From a checkpoint of a small transformer trained on Wikipedia: 13 layers, 602M tokens.
Each number is 128 + 32 x the weight over its row's rms, rounded and kept within 0 to 255. Layers, rows and columns count from 0. Numbers have three digits each. The size before them is the row's rms in percent of the matrix's.

# up: layer 4 MLP up, 896x224, rms 0.0555, rows 568-680, columns 112-167
# down: layer 4 MLP down (transposed), 896x224, rms 0.0475, rows 568-679, columns 112-167
up568 111:123104128099088133067084140121067130089182128116113132151164075163151151143094131166127154092140131069152105130115145137126123093133132138153177175149064136120064101115
down568 132:153143139154061198143064111084146174126146142179103176136109090140070098153159126106032109133134109168176066182109107166144118111148118157090109156116105123128132056110
up569 080:165157153118108130158160138114095126206157096095130113176088113098112160098074113122087186172144094160128167096143133165154152127174056189146127192186133166141116123154
down569 073:156092144157090125116124109165153213083086076131121095048133103103111191176164135144127095143146135109138135136136098110132105147143128079094073127103176154161152132159
up570 111:138153128156133114118147135111097099104069073112164194201123118111058121085106130104113114188162131090103111112099173146113118130143092088152041080150183098139128090150
down570 115:123092119103159173135106125155085139156145066124099151105141087114126123148189107128097152149136143122120115155104153104072100163061173162181143141123076158177123121143
up571 097:146119122147074137157122169145136135119103134191104126099100159139113160158157083075116137135182169086161172127156171140174176146132107175067147165111113169106061155134
down571 095:179123102121097122096098100082067106054112149101116143152104154146056117148169120122160124188093086124052120155117092101139127107200173170147181156110183125081140053192
up572 095:158141165115136099111179140096118144132125105127133111049159086083135128122056126115146094123143117067151043110118194074140101128095151112098103162109183115095097136119
down572 093:107102110066156100104192113123138147160115158105123160162100130184134132209116119125142064123128123080119100098218118131129110094110159133096102132132130098127087106109
up573 094:069120120171177131214085144096138172108094150104149096137187150146211176156119107131115101120155141160128126093135128138141169097113180170118124135177137150115145098133
down573 095:108146085152057133115169145155190162148165143147076151172124130109138125143122117093079100094171141104146133193137108111109127169088095164069114096122099156179110180134
up574 091:147098151147077104116085177122109109049135090129148120088100179096183153093133090149136172126115164161094156097156118103112142136119154064171151199081144102071113084127
down574 090:172151141156112152143130124135080106159140154145163113165100148132120124159126214127133110138095160117083112140096134118106111125087156126118096092164115136217122139148
up575 104:156077121131133183151125094079109151111097094118162093162151115170128186122104132112087135129080113107135185113104135120186107099117176096094174110147088120117131150121
down575 103:080152155110091119075123114121137141148155154148178199095109132141089108123105137154119145090107191147095170124113113149026053140129150127108167161123155075193154106117
up576 105:155163124173134102159161083174101141152153118125065110117098150138115113171093181139133143120111142135111167137113091180100198174107157140074182129095069151142132174120
down576 102:150086186160112139159094117134111110157097088221147134084113110157114158103125105107096126131101136116102098187120153086142118100177115082118155130135103151161134129122
up577 108:112134146117089095152128080070083130117106088090176143119110128166157081113123131118164153075191111122111136123107134197173161125173119092148110107148154128136130135125
down577 099:154140138146119104156051172146051083185137168108094148142175148125180083189081153128152114166068140127166093153171155127059168187141114173115116097142112109140137112153
up578 076:181169125149112096146092091080103097070131086108159103170096075135122197142114089046108173119072098139121073187130136183155109124102162183098119109081120152163127124137
down578 069:068083106144134191188129131111131172189133148154157124092178116129145078095180174200134115104127156157128105149073148104118163154128144076185160105109142133169063175092
up579 103:098146129143120144129117092135093088112112103133158176078157124211104138099118028116117106129143147183127169191122151130133129191149208086091146094119129129151104125135
down579 104:094124132133093122102137146126094160188096079125091095140108081091078172124191169161127129142141147090173132074109112115102119150146093117103066159076103062088167189092
up580 113:105085144158151091159162104137081136156129103156089106121162168142127156175128134120105111108111132163151123082119152130105196098124180099097143111136142106098081153204
down580 106:148158134135182163147157130171107128175134169183175160084112089093094089097095165115150087138149189068160096165157080115125163143140163138154102148146134089160158132111
up581 106:166166138085068051076106087100078140121161160074147120146115110090101162125100157110108069151132148107166192110096111069130186138108103118145167131157098189151112121173
down581 108:199149083089140146093171142129051188111151203147157162146183075140106113143152098172143117098076125148144158113150109103103131077129144119155160113144158143129131146169
up582 118:112093098162137178130092141180194112160093086113125111093129134102152159129100116154116104204120149113133155090132175170133120064117125109144170123121129119097100081153
down582 119:173118131074100124126166202122101115108166154157080088163138108066134111123138122109128130105161087159183143082067143074115094125099086121151144119106153129176108109172
up583 102:143093155127149109117114116127087102174122125109113155125138174147164115136112134141105153120115159120110079145115081125104147143122149072211121136116131200139159107104
down583 101:146182096132179180061146188133100156197107122141105137095127161144112068128113152136129083190115173158101130111090129104158148133087123164167149154134077112137127105143
up584 109:105107184116135095160122112100150104131080196041120146122192070188079119156171138141158105132079126166112144167120203092117215122099061148128159167128109149158147139104
down584 111:092135137120131140159134119105186138067118131058152152134151094120139150177137151113165165072126119125132120140177134111122073137094134146121084153155134078169198117116
up585 093:132129107117103194107098131136144118139165159135120178124121112179118166072088108166166159040192144120162111201120102129107143129164153161140161171200100157129138108131
down585 094:176130126136150085175145146127126157147144109148095089051123134096154123143112179100166154090111163103199162094098208092157125103107136105157136126071161156130164076112
up586 100:119121067115143096161120155137129149081140128197173102135093076051181098140150131084142117164061115103137135139128132164103090166097094109191188140040115156077119117116
down586 090:150148155119098131122094126115096165124160126186156115137051098120068197130086147027118127129143061138152079111097200133134124141171099144138079158114156162076080178154
up587 102:104121203129156120117095146066077175070119164115171149109152110135124117099118105160105085091125107079072131177140146173117114184094146167174092091184110178152107119108
down587 111:081116151212072166165089141147130156140119118146157173105067099111111183110139106177057143124107141129082197110042136087118165157105153092195172188123193135145141126148
up588 100:154086155053137130130140125108168071146118173143098152122162104141144165078184086160148147074115102112124102103120137187132137158112081194087108083108142109120127157149
down588 098:110139116130150146131195153121143092108102129129175133142214159065092155160153131092173097119069156179102117131107058175117181128111120131088133124108107108096082083093
up589 096:112109204159172173153119160149118150175118136128106106123112125149122116146124128121135153127147120097158137113143144146109139078150156103084140065131192113096148126072
down589 100:118106200081159089109116130146103139159135089149154138116156156089126123123105172181121149078185159038141142077092093193131108154094223148151098152140107102204109151160
up590 115:128135129148115104131123155116135141080079149091136088138144147092164118095134144155076144088064180082108148145111108148108186136131053163087094092110143129142138095107
down590 120:111128160141185128123161131166111109100111119142178113084105083164125156118151110145102168081106138116161149092110121116156138104195136152087113116096091108164141082146
up591 092:119157093108115157110092112131065056138156078145208096142055143074132139147169111133131153132113130058132140146108105096127159093194146106222160133141131129145217171108
down591 093:109111142147171183115165181100164089120173157109138152087147112110095120173075131085165154099151112077120097111146103134087149172128114178076115135138189188129058115111
up592 115:133103115218163083097090076122182142100177096064141159132122127145153088166115140107182058140079129144137136143128153129083105153096080145109077162094104115142125129138
down592 109:163145110115110111175151113154115109156119113116092182172097131124089167135166127150139168115158098121052108115107128180170130099104121120094151095154136140098158114128
up593 109:112148129168099183150100119041124110116094140110137171083136159180162130110070091098118103045124080105109157154110085190138129135124099153108138113179146147112140119119
down593 102:083118065114122104125114155164129093077119145112073128156149162125157105092086142122118129143138100143128075151091192106162152197167124159154104098125141161165085097134
up594 108:122150151096109140121133160145096140057174160142087115148084172128129185129180146080090191125141154117145126149136105064137102147140163159135136144141181066141106106086
down594 116:105153132161098176202071170124104172193164073184110134136096132132166130140120095158140127154127082128166149084060163068093132110181121083139149123187162187130126143154
up595 101:087133185098159138191121163153115081149139158129159121146103119113148085111170161147128154164112161115123159093154120148096111102109178114123108135116102095131125151136
down595 110:097067158110074135186143071136182119152137184113150139115103140123124130110184138154190121097098150149164104150105150117083155131137140114137133082112096167152086169111
up596 092:147099138127142182095124079141130158136120137113120148145153087162115165158129175159095152094123156106062145113157094122112101174144102134197166089114131172157116113134
down596 096:092135093068118173160109125153127095118127121139123190106170171086145145132093134137084082082149143141112170134068097137121116081128142079094120177144161090184101131068
up597 114:106203165145098075185125158092115156176104100112124141148125135163163175153106076159117146141116143092074170067118163103097183093137128138095093094147125124145116139147
down597 117:132170151126098094143174147124167129167133082142129150187129132136090099087139031119151072147113081111067169103147116142127255155109120169127151110109174096172146139135
up598 107:114095121113090208101131088153126120216203137144136126134110130170170094104118113122139148161172119106164175122102129135144168101061106171132171095160132107162135114191
down598 109:118125062122109132081156111158125115131135108074076141064179124154172175096157074155173178096117143108143182148109124168097133139083130121134134158098126158181153131141
up599 101:159158099156164080174109135108161153113096129166083106186129129137078121152118114132152090076131090138112146063091145124142169132065098113165152114197136138135160069039
down599 106:120085135132109079181130157142162151153139132126152151152119114073099152179124124100143162110109144181166087141100137124111062106146165078171117168161163135119139138089
up600 111:100139065143119146122148095102092140139107114143139103102161072118158112089160060171131074165147131139173109163130152126101117163131142154116137118128152113109147202170
down600 115:092128190122133003182078129139072184127114126109130183111139101113135157120088145134138105128089134194190124110098043151154129140177112155124076110121108110120104183098
up601 107:114126093152126136095102096114154158140123089125158075075069127076141120119158095145129061150149136083106137101127123116145156160150132114156113073164106170095119150122
down601 109:131107089139055122130145103165115110188186121072089156137173111114132196114104167191110157116111172126092059132129173113121146081138117152070100100069122122133190152104
up602 078:115119152110088224131100098110199167053103125157185124160130139123123118104167062169146116193118132133117116150119115149131157122158152171147093172086159091125086149105
down602 072:196135173172167118171134123178159071171107125109100094092086159144157177130175127131113132088187132137129106169148152087118187123154128126133132094119087108141132123159
up603 083:110124141079106111085094110164142179147106124139149168155112175112125131096159083129077108129146178102061085135174138187137117166154127105130091079145177142106143051147
down603 085:095078171174101107126131128097182135071150113115121141156081156143104215129164113090141168169122155129161135089098144084120170131097132135054115192122090129132091107106
up604 105:140111163167127126162081124115094142125147152104154154119099079182155165118092117121119116118130136158077167155085154141061107120124122094109108126187082117136136166187
down604 114:113136116154181125113090194111130096201129116087111141148119150151103149097074205166119113148128221151111106168144108127075144133086158092138152126084135096130131155225
up605 086:158163112132165131140153187107112138113134175129190122122170113179170130150096162056202095180139115086134075117163154159096182148092131142159116119144138118120105087138
down605 082:176048146104108105130185128142185149114141065135135147118101143130136093109127176129093114134168150126073135098098101078180117121135132099126135123086180132113165117124
up606 110:078137169146092119119126102119126098147074152105119164149134155083163079141162094125113116157093192166121204131171132159127104154122127162143130142138083132135085109122
down606 105:166137119079117101140119144079095114161174095158150155134096099095139159152156164104113137113146144203140099090077164160115113083111156160154101110132128100145158100192
up607 079:131110103180158098117104143151178191080102120112144164132126168126168159145062130107104166087107104146090134100112138147109126120093169133059131090092172131155068136118
down607 083:040106163155098137158125088094156147135157177067144157103142076120109147147133122169145116139103188108139104080076043129118150097131142087152097143087091118142121095138
up608 093:130121105182161073059072129104120113156129176092121121110119128150105179156149109122187117105150156138112140118116159121102193168158128125169134104077132130104202149180
down608 096:109168184136100101141173118132077121124167142138171177086109104124160180110126082121134132153094136093125078084130065121173104100106188105118121116144173080126101144136
up609 099:183115168147101067131135121091101085128139110082128128127112155156148071102156143104134096124134132129108133126079119124172130171112148124127131134105115150154059122141
down609 097:085166127141164145109053116165167094157122134161132145174165131093123143152100117141143189143165132197110100175078139142134078122154124129139160181144183152106146066161
up610 048:129130109152159151122129111121134078146117111118119119187121132124081101124068128090109099100131137126164148159116169128144181153137156130175103112148088130157099104096
down610 055:177184116094108125169118121107139188157128095136163138141120112132135140113114147146152154193145092174167148160174148095142139118092100194119141153124165060143139110193
up611 112:121106132139167172161138130116137121103116074111134117112128077096132168122108063172082190192176179106103176125149132145165144102087167110110139099094123121142152122094
down611 108:060116101077112112117146141126170082117120121089175153198161166119152081129143066160122083135060166142184204115144166179130149176156148144120120130126118097192177112149
up612 093:158163140150165118112114173142188121111101187156170095155112184163089143160125210151127158159118190114083180118136120104176101088139140099185102127079123108131115177069
down612 089:137172091139132062089126109141101110183099103156130176124161127127151119125109168094163146149163136138162171136112106137159144133162109228095113156110137168081104181138
up613 111:168148140164114116071148155133138131125157176134122130108119143084104139111132176142139074091082129183083170130110118124122145154158108202124140135204148122126191151144
down613 113:183060109112142128187144092117199176119117197121139155113157122124167130100108085122109069148143110144141143144102161093132160149024149183152049129177093172168113157158
up614 100:069050143144103123148101183132100117140161141170153145063157090139140083119144115132134131135151141081105081133141121162106063086102116141191126118124137149096146160090
down614 101:078086115098127119083070139140126154091112071094171150113172128146066156137123156123129105158150178169098128098138182153196082144116144117152147167150146118109099123109
up615 094:128141109117061078115193154161139054129130182107117121162101147148136058061129131172109183061140092126152157126148144148124131093129177121116103104118098154146154133140
down615 098:118159124160124142086143129125063084116185178109112133149173143106132110117173130203104183158126098198119098135125171186106098136076127175124124134126104125153115062202
up616 103:145155091149116188107127128159098149168114112095084093115084137161141164105180124176108143155103132076118104150132107086104143149117139163122169117144114125144146138140
down616 098:119117113104119110105110110148157094157100116117217148153162096147130095149076154163138079055085118135137099090140079142105091136159168146140113116117098092153132080099
up617 053:155087130102183123111105122089079084157090114098113145110149119154069082104069054075150083070197125120130149111123127104100129120085106079097087075101114126148096048100
down617 053:170094121104048170126103161117183208159131148125068129114134137148123122107141092132129114094082119114151121226149179170117145119145162114147129151119131116140152073084
up618 079:142141116165108068141173078173104099102162038114129082185113142114143070225125120101130116206132127167173127130129158083158118146155158103122113099159154144166115117180
down618 079:117148137068157131124158115112154153117100144135072158136038150101102118088110126108106123078094092091162123144095139195129134098112066127171139144129132164075101119084
up619 105:183112089134163106194179134119098174157126122179169121076161113065154127124111130177049112146129182098142141120173149139162066077127140142148169163189134136120123139156
down619 101:143126173103102157068156167112127145158101102145116160099117133135136183084078157120175099117173057100183141134106099109106165155137107148108161010043086145107112125093
up620 106:155058190167200201109119181152152143140135147167152139109083108041124108154183153076133110142132132114140147131110187108102085127139127151109081090110115152116163094103
down620 111:179139086168118172166141127161142124179149069098086089118088071117141146148136159155119104134112095101117170119142111146123140103117110174082128086181129183073144130112
up621 126:104114109126096147167145154141124112151134131168113069135097153111128090083112066073118122160089081096146084130111159066158135177086106150116165105112149090086130112078
down621 122:133141147149131140128122104138070210103161104110065147109130120185113090111085120146100155139149174081120188138094159139071127083091160113166099069122086158135068157082
up622 087:120196067100124101136081183166138135107123141131121106093123178119183140167093167116132134082112101107111140107120122203113140174102108146165123177145157134162105187151
down622 089:137130152131065169147124123108084155224111126130199128116151067071138100080138122114122150124062159174151153166129143102074102057120161105069133099130068161154100180119
up623 098:143096079110087069124064115134072145090133155139098161113121124179146169140105180113174147083182177117113153107106111137071117146121155151174139131205073141114125101115
down623 098:153138143146108160149139137138122173173162078073069136114170118120100124162089043092150125124097102120120124180148152095148122124095177132100133154132165127190091142131
up624 113:169140114123106156134059092061174114131218162122104091078132105122190147132146067115193150133214134115114108184159112084104034167113096088124140111120108159134136194109
down624 107:136153182140139115158144116207145135129123151112110155060151162165142135142139153088134120097153102116119121147103125088087152062143148107142081136193163090190143188149
up625 054:141119141158144117132096086098106157154116162133099113135121130116109066141044140089145069058112104124130139153119203108133116179116097118122127124155130157140034084092
down625 054:130123191076147118108053181158107181145085133133120176109139142140064105134119148132127202148128116166095111135097088116146118139126204149158161165152175075153075122151
up626 104:101163125117077112132140106166173070128157139072126108121146121150144084132143122125149166190139093138142185126137124141144095067148172133114131082111116167082155155160
down626 101:117081120106073152090085122096158121106171119149131091148107105146121123131077094087126084102095137109152165132150107136108125074101137086162184120185106138146160125081
up627 094:128093173136138113142180153090142107172149101065039150082084123126124177142059100109195087050138134149120187173131100100078127160109119119153152089165121139143138138121
down627 092:148173113122134111141111152146099090107150116130128134197147090087182138136122159122112143111107105080129140086104193108141103161112140195078140163124106182111088123128
up628 105:141126125130132070131158087057123089156098107131121060132087133083129128140148184101124156099092131125097157077205161163146171128104098129116126102135112113150120146118
down628 102:096119110144099204132158122169106087144166099113093138167086194119106107094182174138054167129116124122153144113074092141148162119166147139125136179144110086123149129156
up629 101:179097153132107079165122124102147122141104120096147084084177151140159128157068145131130058125089177077129103082145111122178154131113151093157166173151145158110156082120
down629 095:160128113132078093155090139176166131180116134116165142150131107097152186144107091157181110136124082116112126148196126127124146201150123117109110107122182049124030133144
up630 101:152173144123075138192144164128140163184111088131097141102147106173067187128103090104176130131110104152099152113169176147146106162142168112124134145109142124170139160190
down630 093:108146102148195104112069065184146107090153145098132127153112145116175071104109100122142138099148110126131049147088097124094099141120150145129063152121121104067103143091
up631 106:143100104169105127110079132110122134148185094104107132091169156147154214127115195130075130151147163112158116126111102114076108094134132128014122122130075106182043122114
down631 118:165214147118205174082133125190133111127090067165107108155126109151096065109089037075156164105125091109105087091182128157097121139104180113140142134099088064164137109194
up632 056:151136136153121114174145155111168142161111102144132183139121161131181170110137155102123158098129123136144145175151131158137109095110080105162152117193113117135088099157
down632 067:132167158086127112135160115095065140115144116147162116127143096081111098134104154156129104065139108142116100091137133118181146129131146118194107134124120177092177166084
up633 099:174165048107173133102111054127075126173124164124076123132132204134157074169054146182136109087099159090146111105126109173162124139127110135156163088134155143098102159128
down633 098:158129154172078106103146143099179149152114099093153117143154168164193095138174044107117175149109174168118143073075142102126140114136139116123134184128128128144086110152
up634 118:116133119149189120134115149075121131179148108094165138115153155085157126160127080122110109147076120093123123167146135060059181110140079202162100117099082118109091140120
down634 122:112125159198124144108160139092161122105139098123125159161152149080172134112103111108153081163144099144117134162113142107119148079099134139102168088121124117123131085136
up635 118:116088106130121079129189089120117157107138133109106094165173162123138107173116197175094144129104137092168143125091107139134124120170088109170086123109155149136124160137
down635 119:083127156166108128126138132108089142193162166099122138070109099170124111116187084157102104110093181168096094092106134113095145086139130107165103116162084141139150151145
up636 124:089152113167118167184132146152197134136108107131163134115130118173147198152105085181106095085111147150146115085043097072144104115121128142104145066055140112106122154149
down636 123:136143193168150128143144146135162102157150110100103156093142128131161109106099088106093105114146060164147141102140124157150114115160125083174118116128145099138163149159
up637 099:115226094120109124089107093152123150067102135169124096219170105131105093149100145123062196149140099139179125123100142168158142122075107101080065113225124146102125082154
down637 094:167039091123169137149109154147127113195126193104110179155146148128136130120145121147096097093139132182111108110165139135110163080131143148096111108098071089111131098168
up638 106:116140171117155130092101140129088131118112199192109149101108176164159139129160116075170126124086176120137098095143147103168132112132149135183151149140147106090119103112
down638 107:118139100169150185221135100058161141147178163107096076152122111172122149164116147138134090123144099114139138141122101181153096124103067064090088112138138129113099176189
up639 110:139077091111123165118141088123175076118119122064152135115119049135136149145166133097108158108114165145169150079106135150103113165114045072149116138153168119120123151149
down639 115:119122166163118102094130102099160175101144087123155138127123127134061100099122087109174085112143107151154084131141081145153151163125101115113094130154159143123129116178
up640 093:115068191142152107191104108127140181164123079170182112138132157170114133105102149150098091144097138098149178112133157151122137089127102102147143109141127146095097092146
down640 090:129125094124126096145147095136109129146151168166132167051170081148135128163118125097079133081097168217170124156134110105127123160132146185127115121137144111132173169145
up641 093:132093155134096099137096123124164127129086120126072155103161136128086094158096089101093144148105150110134131116166159186124085171152049105096126102115134133103071094188
down641 087:112096123144071146132152148097095071147172155164255148088083128108115128093104133103099145080103114179152132118118072116115163157103147172114099158155162123139114109130
up642 122:168109112151116098082128126155161072135129111133077077229140105071125132118110157095086148171095148109081115142131158133167143082147066189067136135112106165142114179105
down642 123:127130133168166147107185159126119131151139170089123090154111089120125197135129118126108136074119114170190165134138188140114167168147138070140049100105160124069152163134
up643 097:174072146118192096108040103116119081180092112093115104124164176110125108090170172140123118135164131111113149128122114110170138129131147096161097057087115147117170155188
down643 097:104118088117103097171138112170113173090114072140152144096147110109168178130130138134177140145123153151135135165121131068106105152107142149139120132131122161090117139063
up644 099:161141090121105130154201134116120110177113116194135186181167132097157094086121183175133054134138140180155134126062095160173029108091078077075119154141134131109093128150
down644 096:150133092095041144188141055086117174106120097121177158133105126122144069102145061130160148160152103182117150115112143155119101122145113182205165129184132151139120094204
up645 099:111156127120071209134105147189062136204193113106111168047134075181120132133129101145180105092177111204150117099124148142125066135148140121111141128139103107187162145099
down645 103:199115116137126161107102167159119160120071111113117074053084130150108087111066103105151117110150160156163149133142149166113150159098151156138143099101110127111133109143
up646 091:125110108124146181165114151101110138164133157139115165135139106154112085124113142081088133154120158098145128110136155143115214153151106118033150176124154142165104139228
down646 100:147122158163171097125201115134201075076096094117149064115143122121158129110113142093121100169138087131164120171107132078169127141162121164090164090155162143105149098128
up647 111:132170160109077093127089143112073152080114148122146117086108101142119085127115135122138156133090146076150138091107142104105119171116095148117128119122154160122148114137
down647 113:129201177100063108127138041143109093094153085133138172102156152125124167095133130077105195109150105090162170116100168078155133144154139111122135084088187136117099117162
up648 100:098170109156110105069102127090135121113115154085128160104113108088117112115131059089108151107154213084111135111118113088138123164154065193176082136186113139071145087132
down648 103:193154159117104101193168158130089176141066148113177123142064069159103112081117122132123169080098097106210123148160182132155131102102157143151106182104116101147084184154
up649 090:118079098082173142124089136123121119118090156093203103121108087132123142097070102164113156123146081092115064091128115104108106130160148140134149160057102122071167123100
down649 092:144204173106085156222103053158129157144154123145109176075125110140121095126124152126171104114096145151066117164133126168184120169152125129118115184158106152154186096117
up650 108:121128102173165091112075131142169094113157103070116148159158109096134161050084098156133150153069157112117131151116131100067139114115093146123116155102129117087176141105
down650 109:112114104059106098133082077152135143151170102191155223130159145157122097149110072132175134170130150161122112083142099120158145205071144108164168152114145160084094144101
up651 117:097139101164164168046104157103156128121134085112130127085121153127133114171133142088114156135156104135116116107148078108104084130080165119113146127085122154104146153123
down651 114:109190149103091063121119072087120149138091133089118112133133201150097101130115129143157091095103155143096092157172174068078119151200097109129098130110065120163126147116
up652 105:147154103117161160132128127141149120091159091166142113114183133056128098126073184134081078082166166145118141113123120110095130102116073173132154152180095065120131100069
down652 115:153117149141155096164175125069175185168163170123113110135115155102125098175143160123108085114048158086137112082180108115126171109065118183094137098113160120164155136129
up653 114:126210194144088108149114165089132103104120128116109149134144179127111106160120080084157130141172116073181124103143146186147143096116097132164140139125127143132063111128
down653 114:178107143141151159073129160180095151105117200139141129108124110051129161127078116101111181163062109162134123045137095104089104072113115089099107164140127074149142119141
up654 111:117140174126127130122116150135156129150156117150101154064149162149149152148102142102144062186122118157122146074162112170101117142147160160117126166135069128126132106123
down654 103:142094092111144089117109129103167144146129112135098104150123078147177109133151147113067138122138109107173088200089120122149095126097143141124110073120087175153114159137
up655 104:157043127115144179119176178145165143142145096167124112156136132134117151086094188125086151151102114116119105138102147099105111110133138070110155144124108081104107169075
down655 103:183095132162093087119132153165129196093119162157160095107089095150173152069083125146146110128162130110189158122084091161092084087141166142110034145135115131165170129162
up656 102:179083091126146116120200137133095162154113133102107122114123085153119174169102109140145116063096109050107118115113162134166255115083126111143125098161142090139133147160
down656 106:081142168141077117180102097117172095114161127149163179114115130138093074122095117109138134114170141138093138139113111111152080118171091177096123143120161125117103129089
up657 103:178118125131100161165133097083035130131137094141107150108129109151124111100102118099140070126171121078100084159128114164142138157103163081156051078096126145175144109130
down657 102:065075170135108155104119162155105112199154156137125205149142064094079126132109132177110106116083143129094101116102084112178160123103111125183067112139166161150151114076
up658 101:127118111109119141117150124134124075114082081091118100128101078133063144123169120114097083088055084175122145193158178102181149092097172118064088131128157091188136138077
down658 095:069100028118125139109099189146080156075154145136131134107111082131124100151148140155089133137041122107142090196159154112208123122157147118122091155132105126141098119069
up659 093:096070129130111143106127188094090138149181133098147121092135023141148086114127105115203166147180200140143157174169157100129058123081167112133155131162131107117148172053
down659 098:150136162115140137089130159127069125087107145141141131163161082136090143109153112168155158154154145114130116146069129163149148056103097142144107105174026063131077083124
up660 112:155128097142141083141120132101094118154148081088160086104147108155102149094174108112082103090151117118081089177180114168078159162104146094132110113130111136164098166127
down660 115:088164159046196121120119111169166150105129141166099123116120030145084121102144122138092110079122182105105122127107083138137110119062164112115092162163122165134124121148
up661 112:175126109129134159097171085091159101137186055122101145125069135092149096106088117039195078115086062113172151171153159119072093137096113161121160145139145176145179150126
down661 109:121117087120182144092135171185127133105105115138175118101093142145085128134129083165142141129118148153099064096094100158107122126052107141143096118127090131114130161133
up662 106:131070096116125100169159117124126059086091116136096091170189117118120134123107142089154181092115119120095128130176086145096086115164046092104119126093121079102129216140
down662 106:114099130124150108147130148138124083114142147142146158072091134078103109150093092173116096136144123146130117140070085135112194123144083163132203178142122089159102120113
up663 117:136095138170139049188105093159127089087132134134141085199092076165110149146161108142121172086122144078135126118059132190100132104162116159104147072147135155089093121125
down663 113:115159089153104125133107138116100090136148151135181135094209107158127115129072142119123100087146140131113114119175185119174145155165179149101080180131125122151118153095
up664 108:115129085143122138101193116120160116070126141100126064070133126143151137088100078171118132103093108132088142149099141152108173125159171108114158140149073113130130093063
down664 098:078164128088067141109124076113091156142128075152156135149179139155128151212148133055166111173168150089188153100125130079180119168133082114136123152125086178121164165160
up665 118:165111100126109185123092129099128116105107102103131100051115098163119112091173137118123070158149135099124155148109148139095124178143045150118143140092148073124104117089
down665 117:138119143115131110128090140053126123120103135134119172075071173146168095157198142136146084111120146128076118130171163103136106106081160116177170109102137116083152176098
up666 105:103097109097114138125088152160105126083143091144064128128086145158154183074112120096152104141132203182122114169180143092147066115095111158149096177138105096179096174133
down666 110:123118129094105143129141076169115131056137102155098083077096150122135134159149096084091156085110130091079167052077089110137107120106107079111191130158152154110150107143
up667 095:140178104155100072134096116149096130143134105122086177079120147152100075149088147125093107161175132120146156102097116100107149084166198099117101153168122140092115119195
down667 098:158121136136147113156161122140182169136109153206141158165041088162118126138154128181120137147102053109155128146096133084119136164113081098102120083126115079073192114167
up668 094:112112101159186131104100073091121143165119139074148115094128174143129154045060110131162146125130057149105196061148165101121185141104156135173136106201119161086115108133
down668 088:144110073117091083116157126102111107062157161134153102103124158148196112137138116110112146112118132127120066115103187108171093082176163201147024097159064130152046135112
up669 095:105152123087091181181206163105151165136165110131138097134134146122179113158060149129102100129121102091117116092101112155139060117114174101085074144186117118107165118141
down669 096:073110154130104112187130098135158115149100099165085141138159061162183098137142095133169070170130087167083119174148122125140136115119050116139136105090124119147131083160
up670 099:084055106143118083128126090136054088147127175135130123128076112144139131170127116143141089127122162078141111128091178090108128167125129168109165134085124120090194220111
down670 100:064116088124135070126173144172140117102171093127147175104078139073173087154071190106175113130140153122094132127104103130172188090117167129133161095113171113134129182199
up671 079:118129122148127156177084165131177128181157150104117118082180099096090187173121220101159112167207101127109164140133082204119188104106111130146184144071088159109117167122
down671 083:151109091153168124107150103114131186108133097112094112153092124143079119094131127157120116130168133106104129085098163079131087077118072078129077058105152134157122175161
up672 097:092162126126127150114136161125141112074191100060075159126064176081136118102137126160158086103104160208142160150068135103179147088137112143106089189113134164123142145117
down672 100:146055165084146092141119082126086163163139068097177101174139105131126135093164131178131165136154084079133155140111109115085112127097165098129212114118118153160128142115
up673 081:120150168109122092188085155094088118142124104154099096187111128155152112088101129077188120085108174141108130140143136142149059145100112125148132188091148119101173090112
down673 089:137080152075155142099188144194139145132147075168145122092139128088139068145100117179145124134114129134132142186127101154120166119110151167146122062116090167145146048161
up674 057:129171089124134075108153077148118162094143068141098162184136169201092159139089160145152142140183121116043174154118134100091192127057150134072096115146121177124134167154
down674 057:109151093094044164148117107117155122083069112137101108107065113099160130095119090107126152166096152124141034115150120117095107042166182185083170118133130136137107124118
up675 107:154145150170116128103133136125135083117145079115121145088188085131104179098104158113120194075160131155189193156132141168082118075136125134166132131163108091163163177167
down675 100:145116167050149102076179132143119187076130089139177157140115105089114087168128146113109086120146160097107118129143070113170150142102150081173124134093183103053102095088
up676 116:182098110080106131143071119115145132109126160101186123105089105182074173111103100052121110085145150114109127095128147131129114155125169160172160138125092061123190109078
down676 111:105128208092120102130155084133134096107072103181087101133095057137180135094160116084120197084138135143097090132114152072125111159162197109116166153091134124120098113145
up677 093:136121095182128156108142084093162091125149117116150144162182113167102125185119148113104120065131150188129177073146182122131118146121119159147214190149112168135086104104
down677 092:091104175175124129159034129138140123146170152170132086115146126175114111121150153075108123157140100124128116155100073156104126175146115122152107146100083156130123077178
up678 101:101161146153097163065140102120197118114092157139106098123135130089101141182148207091058175180124139144091103115113109173099164121127065066134132139039171139163083149143
down678 112:101107192151150109062150097125163181158120158135173150128167199122108121160105140148082124085097079090155172121090143113146095142126136142166123105071163075138130097130
up679 102:161134114126130127119105148150177147146157151172054117114132080114148168087071135128137125122114095092136114119131127158128148095188123165141183125178091138123190156125
down679 092:132167098095143122161105131092187118127100066126175111139169088149165078084105143143143159140123192176111119107126103130107100161074144125166062075104111117175152136123
up680 105:091110140147184114043145154148131143128130168051174113155140097165142141146121125118120144097077144111167120065093163114165095114073126122183180069183142110112118111181